From a checkpoint of a small transformer trained on Wikipedia.
Size: 8 layers, vocabulary 4096, 2.26M parameters.
Each number is 500 + 25 x the weight over its row's rms, rounded and kept within 0 to 999. Layers, rows and columns count from 0. Numbers have three digits each. The size before them is the row's rms in percent of the matrix's.

# up: layer 3 MLP up, 768x96, rms 0.279, rows 12-80, columns 0-95
# down: layer 3 MLP down (transposed), 768x96, rms 0.272, rows 12-80, columns 0-95
up12 081:495457509488494509479464506493508512510543500491483493481541463499500492512492529527446513485468491520459540490460483508537521467483505533538443501496504508525491520460527521498517512469484523509479526485498521506491579456511506521521510476510484500462512510484520523487554455502521523460
down12 088:498496506490510457509509503506483507541497488524510510479496538485503548536496513457479492482485481505467511503520548477467472501454477460487510513541495507490488523510444456490484515503519486537509487544517497485474427534529469552503513477488526507515480500468507492490522538456516470538
up13 103:522511548462552541496489504462518513500544506487476489488498473503475486500462473505488489457496485561526513509483504494546498456518511472484490533504492556524483486488493510500499514532474508525468461505519520509522495456464513509513469470527502504511506546506490472484466483474556486546
down13 099:464520515522503505522538474463486484513503461465508496531490518515532468506517537472525472525520498509512493532483493485510470484517492511533495507483512494525520494479447470494511446480510531521486513524539490479526538469467533529464466498455479549460537510518537490477492514454540485490
up14 082:517505510508512496508553486495478464501469515542506438493561500492505489477535483513506583521464497525511520510510491502519499481453475496516486507499526509489491498492517477514483472488509469508519507456522524525454464507533523534491545475505458524530490547491496473489482466483515509462
down14 082:494491475462452458535460480527475487485516516461561532538487508535499498572464475467525482514520476476518487486502508512539499486509526498485507491484488507496512502520511512428477479498498481489506499503468480490503556512479484486486490519477491524517515479519513465532457511486495535458
up15 122:498453502482501504477509507528498450444570462512488497535493526498484477471516493498478499481485496468509519531519501499473539512482461480510476516503497515522519508502477518486508499510485486469522449478539456496503493467524491510502482492513507476505482496519574431475505488536479470544
down15 109:517503460506532512472513485515521530512467529481534494477472463481525530529515517506491484511539507509465494476502513487485478512556473557512485487515506507460525486518514509527484494520478518502478523481482547527503478494511496544463525508510494477539481528480465542459468522465509564460
up16 087:502504498493494524514487495502475577519507467501474480461514519491540490508470490515526469511497484547477507508544448498521503493473518506532478473488502529465480528513512490529555505506537480506489444510486488489462557500446513498525457486512506472528492494519526546458499494494481517498
down16 090:504499501517499459460519511489508452495470483479478511508470433483523513494530525475457501515491521501531477492483541498483456513494460489503487509501491463460528474498491511475538504487490468516540511469516514488478476517483511487485567560511495499469498518473485442516515499474513444490
up17 094:520493499530509459491475456484529489471502456470486501505482514499490506511519455452527489478505492486474506518495465493482492496524471458551543499502484512485486508482486503463503508496487467510541501522496467494493559506541520500443486527539515490484487468509496508514451530565467491543
down17 093:510504481447497476506442500524485536482476503510497534520481486537496484507524546515469522573504480511550507476517499500484480498471481533480478514503517489510473515536470483518500512504549538523458506455485519509482492510454467457532483468515508519475480491478505462502532494529499463491
up18 098:549485519496519505471471528513524527498509498486504503478513491482496509475451462498497514460463506495524524482494559480489432506502477510532481526518454480502508470508520507484531517533486516462474451491519504490509469470491481500480512506501500429496502490531548468527536499532464465488
down18 088:495455516494510495477465525492484491452467455502520529518501519513536483497528481484497520460514471558487517509474498506510552483501493542507494504471495519457532476492515529500498511487557511500502535491431431502462510480519491497475503497494494500521504474466507481523470493464543481481
up19 107:513497542512486479502525493519496475503503501474497529513499493542531484490488519528453502476459470471506488475472520546477470500511539512491510532472541548498534566484469534498487519499486508479469504514519507520478548521503462489492536535524467476513512450507482523515546504471516475463
down19 107:536550466535504492508509555476489516488510497499455496504468474540484451522491517471505457498468507488530526513532490487443493483506483515468468540501447523496506520427536523501523523500493466486499482509469477489514508507490520503521508517470487508543538517522518481496535509526504513471
up20 098:523505507515483507523524466507486528527507514477471495470457485486504493541496546504542486462478488513547453472532530496521448500542491510453504510417491489513486480501487535548483502505554504506504503490547498490446521504487508512473507486485517511502499501505546513518526492496513475525
down20 098:545453501486434513527501514496505479514483539521461522482529497449515507530469458496519475478542553507537495493501489481501504459510503471549477536541518489480495528483499530490488482513517514488531512478501456510487506485505521512439491496513503501552490546501548515496486501495500486512
up21 114:505493490477503493494549496475503518494538464514545443461477496515504508539467504550543486489467493508567493537494498491498473536515467525474484517484492511508512484457448460499538509526522509465493536513494522477474507481484505515463477507505478522469486480507525520512537514464505504539
down21 109:484492499470515471499506503501490544489462496491510481546490518465519477480509528528522514528528471510509563511526480490501498514481458526508536473518457480512496480540513486456494537458462533507479560455480503513490486533517482541508460485486506480530506494450522491455489498480529507496
up22 100:476539535472528557454500475502519470535468516540445502507494510517472502507518497496496475486464515477478489516522475520496491469488516493543497480522510497522521484510475476472492460456449489496518502469527501510509518491518502458470463440493515478505460547510500497527520516465541489518
down22 099:549488470473495491546488521546527490504528499500490516485450478512497547517512533492522527521504564462483484488516532497539517492515523486442498481457526453502516510452523500516502508517522540484487521496464520498509498454510506496510465508536463514501544502518489494488517536528487473515
up23 106:475496478510467526438525499477460472523509454494503471491492514513476482491473483466498521513522466524527506478496526539494498516499460473539491492522468532498508522519462471541480503529463508505527550493482446524469509477541471487501533464490472471508496492482453475538482506503470503507
down23 100:530505508470511469531471500479505512550542496521500507495468487504515518518466502464470513531457503511465529473489520491500497527500525533506492506521535530515495510531481528466475489475534492523509505515508541512513545466526515475520491534494498543499444459524466491438471502482442496487
up24 106:482467497487499502499495498502541524490489469489484492529490441503481476509494490521512534500491527527504564493496503488512492434493509502497501524505473488534496537510469519494513506453536528490506493480531448557468482455521502500561479505490531482525525513531541524481520482549473505533
down24 108:455497524474460514526483525481512528494508493505481526529495527494463517527499497499514471486510493546474554488495462497500485443481481503508528465459514549529531499492517486535483482455495476526436530512521518498516494491498531476510503492489510469500497482514488553483529480528492500431
up25 103:472522481502475471524517499481513541539541502475468487513506500519483478513509499536488461461475466537512513516511471502457516523512484531472453519539518468459470527439545503464497483458477498518480500505445483515474520486480494477505480516518477530501508475549490479493497467522522504513
down25 100:474484520482468500534525487519471516552565522512467512508522506503503494512494497476502493475515532482530543487501499502511500500500482478458436564457475500498462528462547533473499470445512503502501482504461540522491466489464511501505511481470493502492491443508514518510488473498508484504
up26 086:498521483512488486485498527523493531517489477464500484544452479512542512506465488531487468456543485560498493473462484461493524511516511463510514487480473496514504511479515472501463492457472519485456476527493441514488528497508481461530468491520480505501522489517518538459525536509483504546
down26 068:443518538478474503455497471486477436492476534473492548442530499486495531487530509491505506549490528458493506526534510534500465504507490505512503534482505474500488496529459521501514504530533501545536530466488490468512511512486495485455519525474494497499495538509504453524499488477515473498
up27 106:489543452478509503465466513527506533494504525480515519488530481483462491468543523505523510498529473500457485502489504488486549495435469492494502488472504499500535483504507480518522527508501495503519528459468467505481469509514532513499473502490481506564472555483525515496477497540546472451
down27 105:497459470504503488494508498512497473451510490489484514533478502515544503530533494517516504485558512474469469497521521510519493487531477474457506478500484564483566496507504459529544504499504537502508525502492549518472495491510561514503505474547466491493491475495532505490501470473529521544
up28 083:544538525488457524457473505470531490502514464492530499486497522506477507456498523502571518490491523516523499511535504514503483497502430459519491519480504519485481538516523511501528522497510467497473523534471486500486557495494508526491510453523498439495472446512504518465479492498497492497
down28 093:536499499492524493473501482542496518488524513493470534518535468509489546543517509521516472515494506518469513521503466521489469474472476492461466511492485472490453528523510502471463467504525487538482478491467490499551545504480528529509527515474528493465480453545514513531548528535483506493
up29 105:499509536514509513497476433504482537523483529479507514481499460470482446462483536499501461516496497518502508505516490494508495523531505532554455524513523451508513533455496515505497506516505530523511538492478487474485496476504500483485483498475525559524464442528451486496511518541479498518
down29 100:519481460483521494514536488517527534483501517502526528480541448511508501495521475483508504492519506489507523485487510470485529487491537503526531543500554422465513477482527516458448463468517498500523529483489506487528514515456521486528498493469520504497505551520534515532476502497509476542
up30 121:493472490502508500471536546513484498504456487490529499508486537502465507487510475492506503472478505502481455516476514507520459482501544517483508538480497512551479489443452471465489496535468541509454506504525505456500509548517469531477544505519502515506515497490510510555480444498496529485
down30 108:499564508475518497498495505474513528509491507496458521501513519537501517500530494495484476472509476514526522490501509514479493479450466572509492544491517450507489564508494491493501474493482545468474497535441530504536483438476511540520460520487507476510503508500514507478485499470517523503
up31 092:514514498490487525544514496487504481532454500467488485488490465463526514522446508512531509476496484491520450507538511480504506516470440473484502487503491505461478504472497520483515470483502514415550520514498525508500516532510493488438529529493511533484487553524521518510522500501533487514
down31 091:455485509494449515527489464519488510513533486513485453538514483490468493488505515517489468475484563530471532532524491534522506494530499520499442499518503470479444488473543497510502460471548463502450503513494518479503472457480529500485499520489490507491487511505477531536498537496519498481
up32 114:460516490522483529493505518546465517485482521477498448518527489495547480488494499464508477452516479495521488535475464514510493505532485537482509566464517497494484503456470477475521474493515493497473486500451511519499478539516493544477499540493526487506499533535511517543477468469545480500
down32 115:496506506488541538488493527519482535503460500504501511501479489523474549497515495506526492481476529505549501518443477488502472564460463524455528513494538492490494501496505530526498475473473473551468520468506489504487513547453484488501484461477526519494531511546515528535499477522515493521
up33 093:532522505508499508497525505549514527553461507507491484501566555506488464529485502497495485502470484501466529473527533532536507517470526470518502513519472508543504469500483494498497482539466515505500493466510491477464489463503532500472528535523484508547511489557522515508536503460482466480
down33 095:478500467460443479501514512453443546468493497486504497526511523483519481526487512534535473554520474509511475518503446491556437500534513501505508544505512512526523478510476473517513518541510526502501491487488514508493509508515489525493522484527528487478500517529483468538530505469507524463
up34 105:527505498485496447473495498480481548457490503495532513500483517517460503476473526514509486490496443541467497503499545508534518462495524493507482502474481515485497502481497516456518569528473494491455524503491461513488469488516513481509520484538493520551457526488502464543488451524502478508
down34 101:505512517553502451517488476538507529505486508486473543478508489556490521476552509487532494511479534541504488481553514486503502515442505491503506548487517510521525494478534458528474496481495520515473460514497508484535525507495480441520476534492526537492476484541492505511502466526515522510
up35 109:504517494524463488490511506484496497494459471497538468541479494530466495500474487546527469513494522464464526463490466545514479490491580490480519471490471530502496498507486467512451478463517485529454499516486509477501532522508486486485466516517497487507478462466479484504480471545482540478
down35 105:519496502470513527503521502548524472440507465560508525512485511530535526496520490557524487514515486502474511479478468494519515492498516442558504517517447558503526526482528474490491523481509487492532499500458529506542511500501507514508520509523504526467540497522492457531494512487488496502
up36 097:491477495519520479529525464482495510491519474431495546498503521475522467456493505498524454475502493562519527523507474520491486498494508474489478507523456431547506523490498523497511523502521506482485504502469527535502486531531555498489495532478505482486525496473538489490470482551481527506
down36 092:517480491484500529513446498461508485524510498495482516523477522502500491468474494497539529495482502487504501549455484510556486494526553459537482484526478543520510505516515500549540545435539479518482515490469522489536521498503479507512500530495447492513513506517454482525482491497475509525
up37 107:488468522482486468504508476489535460520483545429529506519489478510445510508503479516563541516468489472469459537524488536524500492507503491508493514473500510504530496479469508472496529519466504533465493451490484433494489480542497497495497451506502516523500498512466482513510520505482515513
down37 114:479511498503448497474562518495490483565493519487458480520473487491499510501518514477494525471493510519467538498510530538543483491516483486497476503521460519499504495519450538485503512471483510463503480507483517508487504449522488554492540520490496468528480487551493518525446514524531518533
up38 110:477509510526533489482455471492501564486516527518508485496477499499505478520491493453499469460466476533485487531483515506492480474491493520482494511497465474536514465426496525498513515492523452509483470522486519506492532485543458507502500494467498477487523511470500510512477506555563504450
down38 119:496464516496532523467424496527475516521462537471471515489507501511489482481536445477516502483513483528508519481494477570507493498484511516477509481494493473543529499483487508532516515489512498531475503477526488520486481548519522506483489516521489522476532472480494527476483484546475518426
up39 094:487524510507476533469518510497527456475516505526513499537501518490497545552506474515513480485499506496510505532543513555485487470509495482530475502509468531530492533437498504523507465542508527522492510507476504489531486482498426479506515477530506525560496506481449467510542508484487495494
down39 102:506446549478517478465530543465497519477527540503514504536485534496520544501546476501505496476466446500559493505534480507498459487522518477511492520507480514519508466491493493511484531499507520480488514474554493505551534519501482517515478560520480488514523494512471509510505476541496518508
up40 085:524509509538523507466523511488522469556491483519464469499518496498509514502533486500554500522484495500475506431509519491479500501491510562497506537517440461466490497492542457515464506520502522493454497500525477523472463511516536493507497466491451486519489467511512522494496459477468508519
down40 084:455532473461509514511470501492475484513451477507537510520505506478499475469496535477482530555484475482488500518507461513438519462535540534464503513529488463502467476512496512472478532481473454545499528488494504466478501501474480484494510468506498503484506476487478470553536509512490489528
up41 093:522495481447510478512494521493488514482456484526562504470491484507491475451484521534496510495480505492541491498490525493506506511515487550483492461487491505432486492483496493512502502520472550491468483479479473505486539497497562515493532501534499484524524506505544541524560464489480505456
down41 089:518503458488497518499477525473485491504499486510499511533516487468461508511487504489481496464567514481497448494514498495504502471478458450529519512493541497483528478473462530522507494522545462510506471558501509454466533537513454482513528499529484522477526525503499476534513525538479479473
up42 110:470454556523495472497456451484489525533476547510515503498489451470523449515448519475518512503515498518527510525497508472537535521508508493539518475442530482531523492478497508500507492508503486530477547486509490515481509489522554500496512506525479509514512550528535480496515518531507494493
down42 106:457523468467528506482475500495552493543492525495483476505495473473463488505466528517454511479496517484524533488458502530546526522514515485469498516500485478515500487468511513473456490532514513480494515487536499487459446565500498530476491469454511507517525496533498500491439520491506496525
up43 098:521519466465497486467529535479496490480555475515513501530476484548530488480498508487503485505497463497485509456510498498467488522525528510513503553483523498510540456472465446491523528500513483501482477474481509492503485488523465477521489488508500481521465530460499509503438577479522500479
down43 095:485493506513486457505512470519493473473513518501466495440507499506443479510476467497493475494455510525540517487474487475522530488486532516442474529504515477518494481442520526476509493524538490489522510490506447508477526491473483498511487500440500509495533539484528516499483435505473507472
up44 105:479544531530505500503478525491517498484468530498535513476461486493532431519502507527505505496487523477531434489523510480482516491524487522452476507468502483513515519465489521542528450448518503480519509510525528465487509480496488527501462470528540507511509515542501474475473472521514528479
down44 106:533477463542471528509513485459474468448486487484540490498489504503495473576471512521536513521536509533517502513519525499481525479502525480526466503484500525460508489491517492555522467494539490478518496492453477488530496443506498516499513513493525500487480540542519467473487504510508469516
up45 086:537486472538501481485496554506479493514444505506538489536494517507484499492494522479460525473490470519513513468456530481512493507523509523497502526496503478481512480477494489507519536534475507491484499420494476526498489489525476510548513512475428483520512499473510447501501470507512436510
down45 078:469470514527507521491508472550494513466494509461511489464588507488512472529483521505535479531505505527480484495525509525478538500466537534496496481462473496490501467509485531504520527508493487527558488504496519468490525522450459531503486551515504528486509473523478506510491504456526508484
up46 127:512500524508506489489495551505481455502450487502501527504481503483452455456507531538495465470493496458488486503486530469486478478510454465495474459461472510484462461494489481473513530502436532479510503472529510472513518481515510529506500494496520484507520517487481516468482523518463562502
down46 101:445467491513536536527497520467525459515501517466499555502487550473516534472446537499496497508540467484520522483506509523495480458543481473497498534525483461542494553519491538501474521513509520504462481491510498527514481513524522526504504536504473467511506492505509510521480512525499505460
up47 100:491476482502455517485497554461520468486495547509513488463516516514486487486484513477543523507508515480447489519505532525503463463517536490538527499481510521496529498484504504503522478507495463465552490491508529526532497504499512492491476515554485457515438516522523512515475505459540491550
down47 105:499515485450512541515518475509514523478482487496483493514564437472517511514479474490526531529508476516492503517556499469556501554483502491523488483560499470493480503502496555527456479498499500484461521513485459494523507477537471483484490527488524490528510501509492483485463502516470523508
up48 102:547499475513480492483522506522542494501496508499521511494479501498513518485503502528495564482482487546549474486429487516505509503556521553492539486487477531528483494458500502501505473463469535508546538504503481496481475495544519496493480508492514520481509475471496486466516534519461552504
down48 069:456492530491502492497461487526432501507480519478513558459488476475499480494502504492543513537505500469470490497526487545454445448513513512493478502517452480503518485557483501510491535514515479521513516471536486478508516507457470477483534500511467519502498500491502469551515496492501503531
up49 102:535452512525514482532480468508437495439500459497474509452472466510479459440492483534481500501503465494477513490474488503504447478514514506497486527490494469466532522509482496506525508502465443499498485504489519508499518478507526487526544524508482484447481496488510516528529491526525488522
down49 097:541475532520522479515520502525479513498523536483505496488447516547511459451513525463484502476446536496467519480485486518495524446544463508468497523523523528454516529498489470504506505472517522476483514506495514498534471549442499515524495512486530499520517472527489523520530508506484488494
up50 101:490511514583505504458526507492502506462500554511497496546515458470470511541476500522464449449507487506501492523490500500481516461461493452477472485534510496505547475499512486492507526498538471528505474473497500498504530491491515523570506471505525498505532498467475494492490504517524504498
down50 095:470520484481507467556465519465555503507476472520507496456513503464482514498493472500484550496501483526474465498494515482509502539500551553538493555483461473453480520492497522512457508503483525520512514522517536488490483535507488470444486499501464517486486477496500510520520524506466492489
up51 088:527532538522536518534436517499515522491472488487504483511465453503534519505472497466525493500469481488493486522517540504476493506464472478502495468468492493526515499445465536526548490457498527467452510495530463521510500483473535516482495519496489480513473503498498500491489461565500514477
down51 095:476516512539469552523519499540460507492527468513494467523461493472510511511479485536498421491543505502516545530495498497503446484475503511483503531489478541511540514511462488564534511491492488509479503500480478481503498505481563514507479517493489478482500485500487472498504481523537485461
up52 086:531499493493509463471512459479534484482528529490525477534537475477547476497490491478529492463477478465527510549541474519497486524490462510504489478453527500452498497493487495472505513508536493503514484490508503515509466483530514487469520530521513540488500460495488481483416464492546492490
down52 091:490521482499507504500511483495497511445474489546490500498490488514526501533501516498482564550528502508455539503507501459524459453528510508514522521516484438521501511475533467527466484483479499509506470472505483467502544502503503509498536466493518471461466503514513449483546533504535510483
up53 110:515525489527509511514517473495518480511517496491498489453534529437485508542491512524474444493492507484471520471544509498497550521503531530478484529507514479473504521481510505543432514511496477513543479495531489478525520477563531483513502506534492507516492545491482537468487514497541518494
down53 101:459486441484496526514518532475492493521496448477513521506571512502503529453512458546502493458519511481526477489462499503534493507524489502503507491491500535493496547514499504554508492514552517487480511534478516508512489470486478495523522432479474490461542521506505522519474478489499505492
up54 098:511475551456537501497484506474521504497510486496487519459476493509496491502535531523466549512493499522504463510548497505475514494501513511520470476484520536455513543497505571488515508518490517498472515458440507506497519465473487560544533525488533526515511472490493487480512483471533512497
down54 097:475487454475543508474493513492469483465522586501510537477487518487470501464500474501505532491483527474458493497489466493537539471474531497560525506537508520487485502535486454500478479494489475530498501463497510522531512489478503505472505500460503538451510496499516478526518510536489518513
up55 096:506472491544504515491438526511484529475515521499497527553530494499483500525498557486533496534506506518496532476519492520480437512515500500514519528478500440503494470482460509516479497521508566503480499472505509477509512469507468473510521462500520457516526523513516528465544545508486506506
down55 098:495469511468494483482514514467489481527503511532454518504507488472533480496501497534516490529487543524525504504515462474518465511521500516523515502485511584524504475531529509463506547547515518514497495451489467535505441494492527551517519488483525504486519493466516540460512523488509508474
up56 093:482487480542517454512535465504484551512464477489563435517496490484490465494467572487497503522520524478461487509508500521504501496475460531505490508559506462488487468511535492470456504499487488480508515482490502506492512525464491516475504519515467495505495525518514509492480479519446474496
down56 091:448522489477516478462508471524524531452463548513532530493504500537447483563528530505463480511556495530512463502524497496491484498458485514471519498523539490501520511491492518501516469535496486513464517540523478483496501443517458491487491470522495491523480470486482501521486487510510504493
up57 107:490495506509516482537479523513543502454480533504483473486482527460500506529474483503519488495541474514474550537488517501543465459513500500463491507463512519461528460507504507483512513516449485464560501496505476548466502477530509486517534497553544494496503492459524501487492511528531512505
down57 104:489528497501533476544484503489515485485479505472465536506478521548495493487483536502517534496504468471461521496454452473538516500509511472527477508507516473537459526493525501471557507522546501490531476522431497488514479533477523493537543489517461474481520480482501473488473499505511497506
up58 087:504468458504508505468520502501525481554504474500504481526512454456516518506565460450502534476526465522495541468489490495469546514497463468466495526482510514524495490485523494529496502487493491477530503508506495551496457520510521478535481509543471528531523528528497480483540488485515517509
down58 097:465494552516493495480490500525492501521460487477545499497496462486432467526513540493506473528514477499494508503489481500499503511506542516511511522486467532540525508521496539510545534522499473514520501500492473479471514449520496463486500455504494572511511497492568516506487499498521527457
up59 091:517461512492497503513502505470496530497491517469511561511472454483446526495514494485489482487516502507522527517525470485545503546498548491511506452469508528475510555472465517458521508521469517513565496501478464508503537505494495517480502524514526459491543484523466505481514496474485524468
down59 074:492482533491469516501503489479476513492484505499513514495470510544501453499526460513503507499472520472451498486482496578501440446519479517506490516518473481491478478542496527502478479500488428476434529491491518471495526475471521485458510512520487486487495502463532518518514496496523524499
up60 117:483518481503495476547501487512541494526523455485488484452489511478505493486501425519541520491459525516489478504536533500553478470482479498518518521478490516522529500465473508515534464530532489489531540506526527516441539498494532480517498521518487500502534519500525499515487521531455500516
down60 114:534493461504516484490440487497533506461478510527509473470488472519527522536519509518507508531557522526490501495503495505498543456541458481523513500521511484493506484489502533515521477494507529525499459543518499500502508454469494458482535483483516485464461519508496479521561458537483522483
up61 078:522532514491538542552498522470480505517481448438473451484475430514468485467536517490493488507497475495448516507453498512477475499495519526482464503492451491480478527525523509505521491504491497542528483482504533550540466486494474489514534506490496520495481490508480493489507512513499504499
down61 082:489546476505562562512520524440509450532500500514513494483503502501468468552478486476525540500471494502464525509471510510510475440466527501500482455503475520515487536500476494478492516544492539542524494494523482511499487506519538482503502492473509501520517533538518480487497486505485525479
up62 097:509428497527507531475494523510510461473498532492503495528493526452529500466465517503514458491522502521503508538464477482499439518524458492479490501509463482535505496494453523522491505482479511467501517503495487479522449520473478484511534500524520477515488465477533539512507449520542481507
down62 097:449532517560497526512499513475487516462510544510453500454503462510521492512454518513503461457483488516510522474502517458501475521481499479487520500549488535480500523493544520465513519498511451505485501480528491499483435514534505496487520440513481481506508517460489493492524498524516514517
up63 112:505508527543505509516457456456466527508472521516487528538446501467471512529550539478509483524500506510497461490495499542504507501523475472475510504495551497515494496513500515495470500472518527498482520482519545535462517507461485532483487503498506523489494487488479472433517457477467491460
down63 106:476496477495539505484452472467495524454477500496501525507464512487499533454526495518468474492462490518510514530450511522514471506474498565471471513493503493515516517530503492467485455483519530477473518475460526545500484497503470504483441473484512511519481504502497516465503452508517464460
up64 100:487495523524537502483550516494478435506520508504532537513481481497492501515500474490502480492461483516533553473489466587504492532496542536529525519483552526522536531501517510533487491490533500518510479519487539520496530543488506467489487490467494502509475488523519521486505484522468501491
down64 108:545537496518493473513547500493479536505480490480490526495491464459512497512506462489520455489464517508565501487533544522472495527519497523525459525491486446504515486489523504516494464487546481514503470466493469485484472484498526528529495489495514512485492558537484526476488502522552517527
up65 098:471517551508481495462489451494535491475506493470489493482531509476452540529530510475486490473472504529494519477481470494473499516534498467502462506514516459518481525505493482501502504531508550517529521452478454518458515545548489485509483473506492502495548472504507532460498463493536489506
down65 097:513475475505493534501530503476480563452543517496508479473535487475487471531442492528517447488512530488513520484474511495493473522520522571488513472462503530537500507503535493515470533472515516493510453514548531513508474491507505504481532477496536531483504511530531496529498507495501478493
up66 103:478537455504505491493493493498530526489490507531502494535456505477485525560508493477511531522499528506483545545513437514507493456491506529524502488536477502540530528485466469470485521493516528531466492446431526475521509542501494513523484481503509470501510485516481491504489528491526492475
down66 102:485518548503564528525503496498536474500534541508492490504488526508523540524502487451477534478468490529526484527480524519464505506483466467474498496504511487507464547478497504493504503484506544509513511508485530520526511525541502470508502501544518505528572468506512547484505506476458468479
up67 099:534450537508562473498502528485546498495437492486489474510463532483498470488474482539516527473533479460527541488512500513497511548506501478538495504539489499535503525485485506496525480524493509486495515493506495496508527483484473464485488519483498520519462501510494538510510440526512448542
down67 100:457521513515536536504505466496498523498519486513504496497524528525490493526507478498472469479471495510501443498502491556531512477509527534507507475497515554523472521473499476488514479500509527542488450504523469519444482479537458512537510508508467495517536541456513529496486491514548466473
up68 080:531512483473515515532536521483554483509528507472479512527507461507531517462524499517520500491495510511517475495494463518478447496522469488506519485507475464447463482463507525552504491473483500486488501471479480531497464522475481522531479508542560487507500497492447483500525467507549523524
down68 087:463529494488492501502509498510487488550540511523441549496505504555492536483499509520510521547539483520490499508506474472522441541506529509486507508468480476497524531500471458514492482533462523476505534465524504477513468508466474492493502502531499454471461504506542510513468505505494464522
up69 100:532466466517549467482486493499503519507475463535506515486507465456500504504476473499518550478476497473524496500507546516446473478506465505526472466483474547476495498507452484533530493522506507456503477484493493505458487494508533540519499521511488518500507490521501528575515500479494452488
down69 105:542496440503539482507510526515525496492556507523492470505534485483504491500480498478552504501549503451476496511484483497547466509471556479488508506522485516501509536517429464473495448521491501509511501478469483486530495473525540499515505480482527485504494527499551522538506516507505510513
up70 111:499484558469514546497491445515517542487531497491530486501504499486491493537494495463523475496539512494535473504476491498478530487523514503518479472530499507522531540477511480497500484546497503454497527481502503500514453478510502512521569515521499469488485505500553539448528539480527469524
down70 123:489515512519501481527493490551488498484527513536540507504452474481464456538482488509518464522478532519504496515474447481499490486497521489520449491526496533479504469463522501514513557503500496544520464460477500547473500474502520517519460502549456516452506481481514512522489477500514482503
up71 114:504516499505510493463482474474502489482489499518519454516512521494514473539492497507508482446452524506427519501478469528495503481504488465484522504495503527496541515531494520507513539528451547488454486463485502479506476486482504533460509519477531523504454482483488538474501492503535448542
down71 116:500481497480469502513446449491524498476470495500561481555500512507500501536480515493470464552490480468511509513505508492552506493500525510550477470488530517533510519487525514510492466496499535476517493495511459479509482435473464511519505507518493509511524545490486465489480464494500557488
up72 098:508488503550522484537490486484519498480504496498519500521519465474484495524485477495476551507541480503451441522505513506562467493550515486501499501494488484514507474507502445502517514547493460499513484437530482473477488482465485490542497502508470477485526462448493493514484506459488496471
down72 109:526501519519530488483521459466523512524519517491505498441512516465512537477475469507513517501508487501520512496503476488493486479518549480449491505532520472490472464481518480505510468502508537490495483494541472511508508524560500499522506506518537472503495480544476475452549556438509513523
up73 109:505490538496532539522471514495515476485486503490502499513502479476455511497511522539460508486469471484482531502519469509486541466457437470484490488508518488499514498488486458489529483543515551513526465522533502472485499530516478479533527516500530535480512525520546497469514472512474458554
down73 106:470501497490477485440502476516504460506479489479516471474523481521527487507545505480521447478499502474494483477499494497518534538504499535480448515455509531475498483503508467531515498484478527450524485540513495522492519539513491443497481519507542503505571495519472514490481484498523518548
up74 085:513513468495527478476455480517504531500499514477530492486508491500508518431466526499532484500496467502488512527484471495499488495486514505536478448459462526452492508436543492514507511499488496506505520457542468458475496444501498535513449502540531511502513520478472493469512483518513524513
down74 091:486503526504483491513496502507490480502478501481480519504479488495500490528527476514521504564477498471481499496515501479482536527461520476521472519570559454517453530531442483519468499466508509522502526508508539474501453504515475491502526485470492529476477498546509470505501489474450460517
up75 104:491519419527480514472529535504472498457472507490516511528486551499492477562501488519508474472497499538480481486541500534476526516456555476549503534492472494475468490468493479507498475499511474501480489490468531500474488518502462508526479490473512462525492488513468479492507472513473521496
down75 117:512548469522511488481522506451509474484491515540471517503513536499482495535502514524483510474473520495499518497527456519477515457480505486490508501521432473524527522450465498468502526502528537513491480441465489479497549511490513511497506510503485522563526524536469518478525510504520528473
up76 079:518491510493459527503452489524468494487472519533465525502497490514505485517455518505525479481483470510495500480522489514535551461519495489507483544540490512499484474492550500517460511531480436503474460490511532504515538534467502447524468482495482497511475463484513540503526532540503516487
down76 083:472462478479505460550505484438476485499546509499515529506457527474515516481525495514530496555492482457506493509490532471537494534500491479541499495506518547500484495522445523502480529496504489484515528507534519510507459498511500449498453471505478522508525466497487460506517471468487511476
up77 122:520500535532514523481509485541476531525504483475512470539514478496507491550507506460537479511466500484511514511511505509460534501543498539531479516521477471558474500472512536489490455506522517500523523475505476509476480485508486508498507519493570457494493495498519479431482512521466526464
down77 116:488506492499546519475483491493475455530520564486487528501470509467504521530465496520502507482488536496507539527476489511493497463545545519494512487513463516537514456513497471503479494516514512466513495458505484501475482468473506532473523475482525486536543517521524507452446529486482542478
up78 089:515535460480497497547504514448487491467528524493497469493543466466491482470446523565496498499516496498452483510505509499492491512478494479490490497515465494507490485510518500470513449558501511495547518464497506520521500456521473512525504519478500522515491511501527492564503489459548487533
down78 100:484506501497482491506449512455509469487514536528481495480520545511511522494488512498498452474461493462514496522494466484480551506479548532473518483504475473522488514518508463479523498490491521518517523501516457479457466520474487556505476528493531535515459497493483453522502532490531464544
up79 096:547513532482443520488484509506536487498517472506514487458522523505484501464523507486486494477501489491446473501498460499524463472491546499492462438484482502463496506485503522504511512521536477501498498513513505475472545539521529554470481490495529483498520480452514518463504560538490510502
down79 089:468526536481455521506498442537511495508492484477490495480554507468482536513508455469520510501525473498450491520531504501514481502526495523487497462499487433477483531487459502464492522492502517499489522526527490482542467564516511534516506537471506479468520505498459496508524503503532509474
up80 102:465481483494499484470516512509504503482461490471503491459454498496499497505497492499516511499544445511456469517454526526522471463483499475509437479452454471522503506505491473500527448505483490466499474490528468488453482506540486499500458522450504468493502501480499452514483502491531522506
down80 107:540482471527537511466472555519532481547509475498466513494507489458514533450490485532535477503525569471520473500503517503509524501512489465527457503524535530545496522495482483485521495509476472487482493530511468496516501503503524516526482534468521530499543513547496495528465512502502488512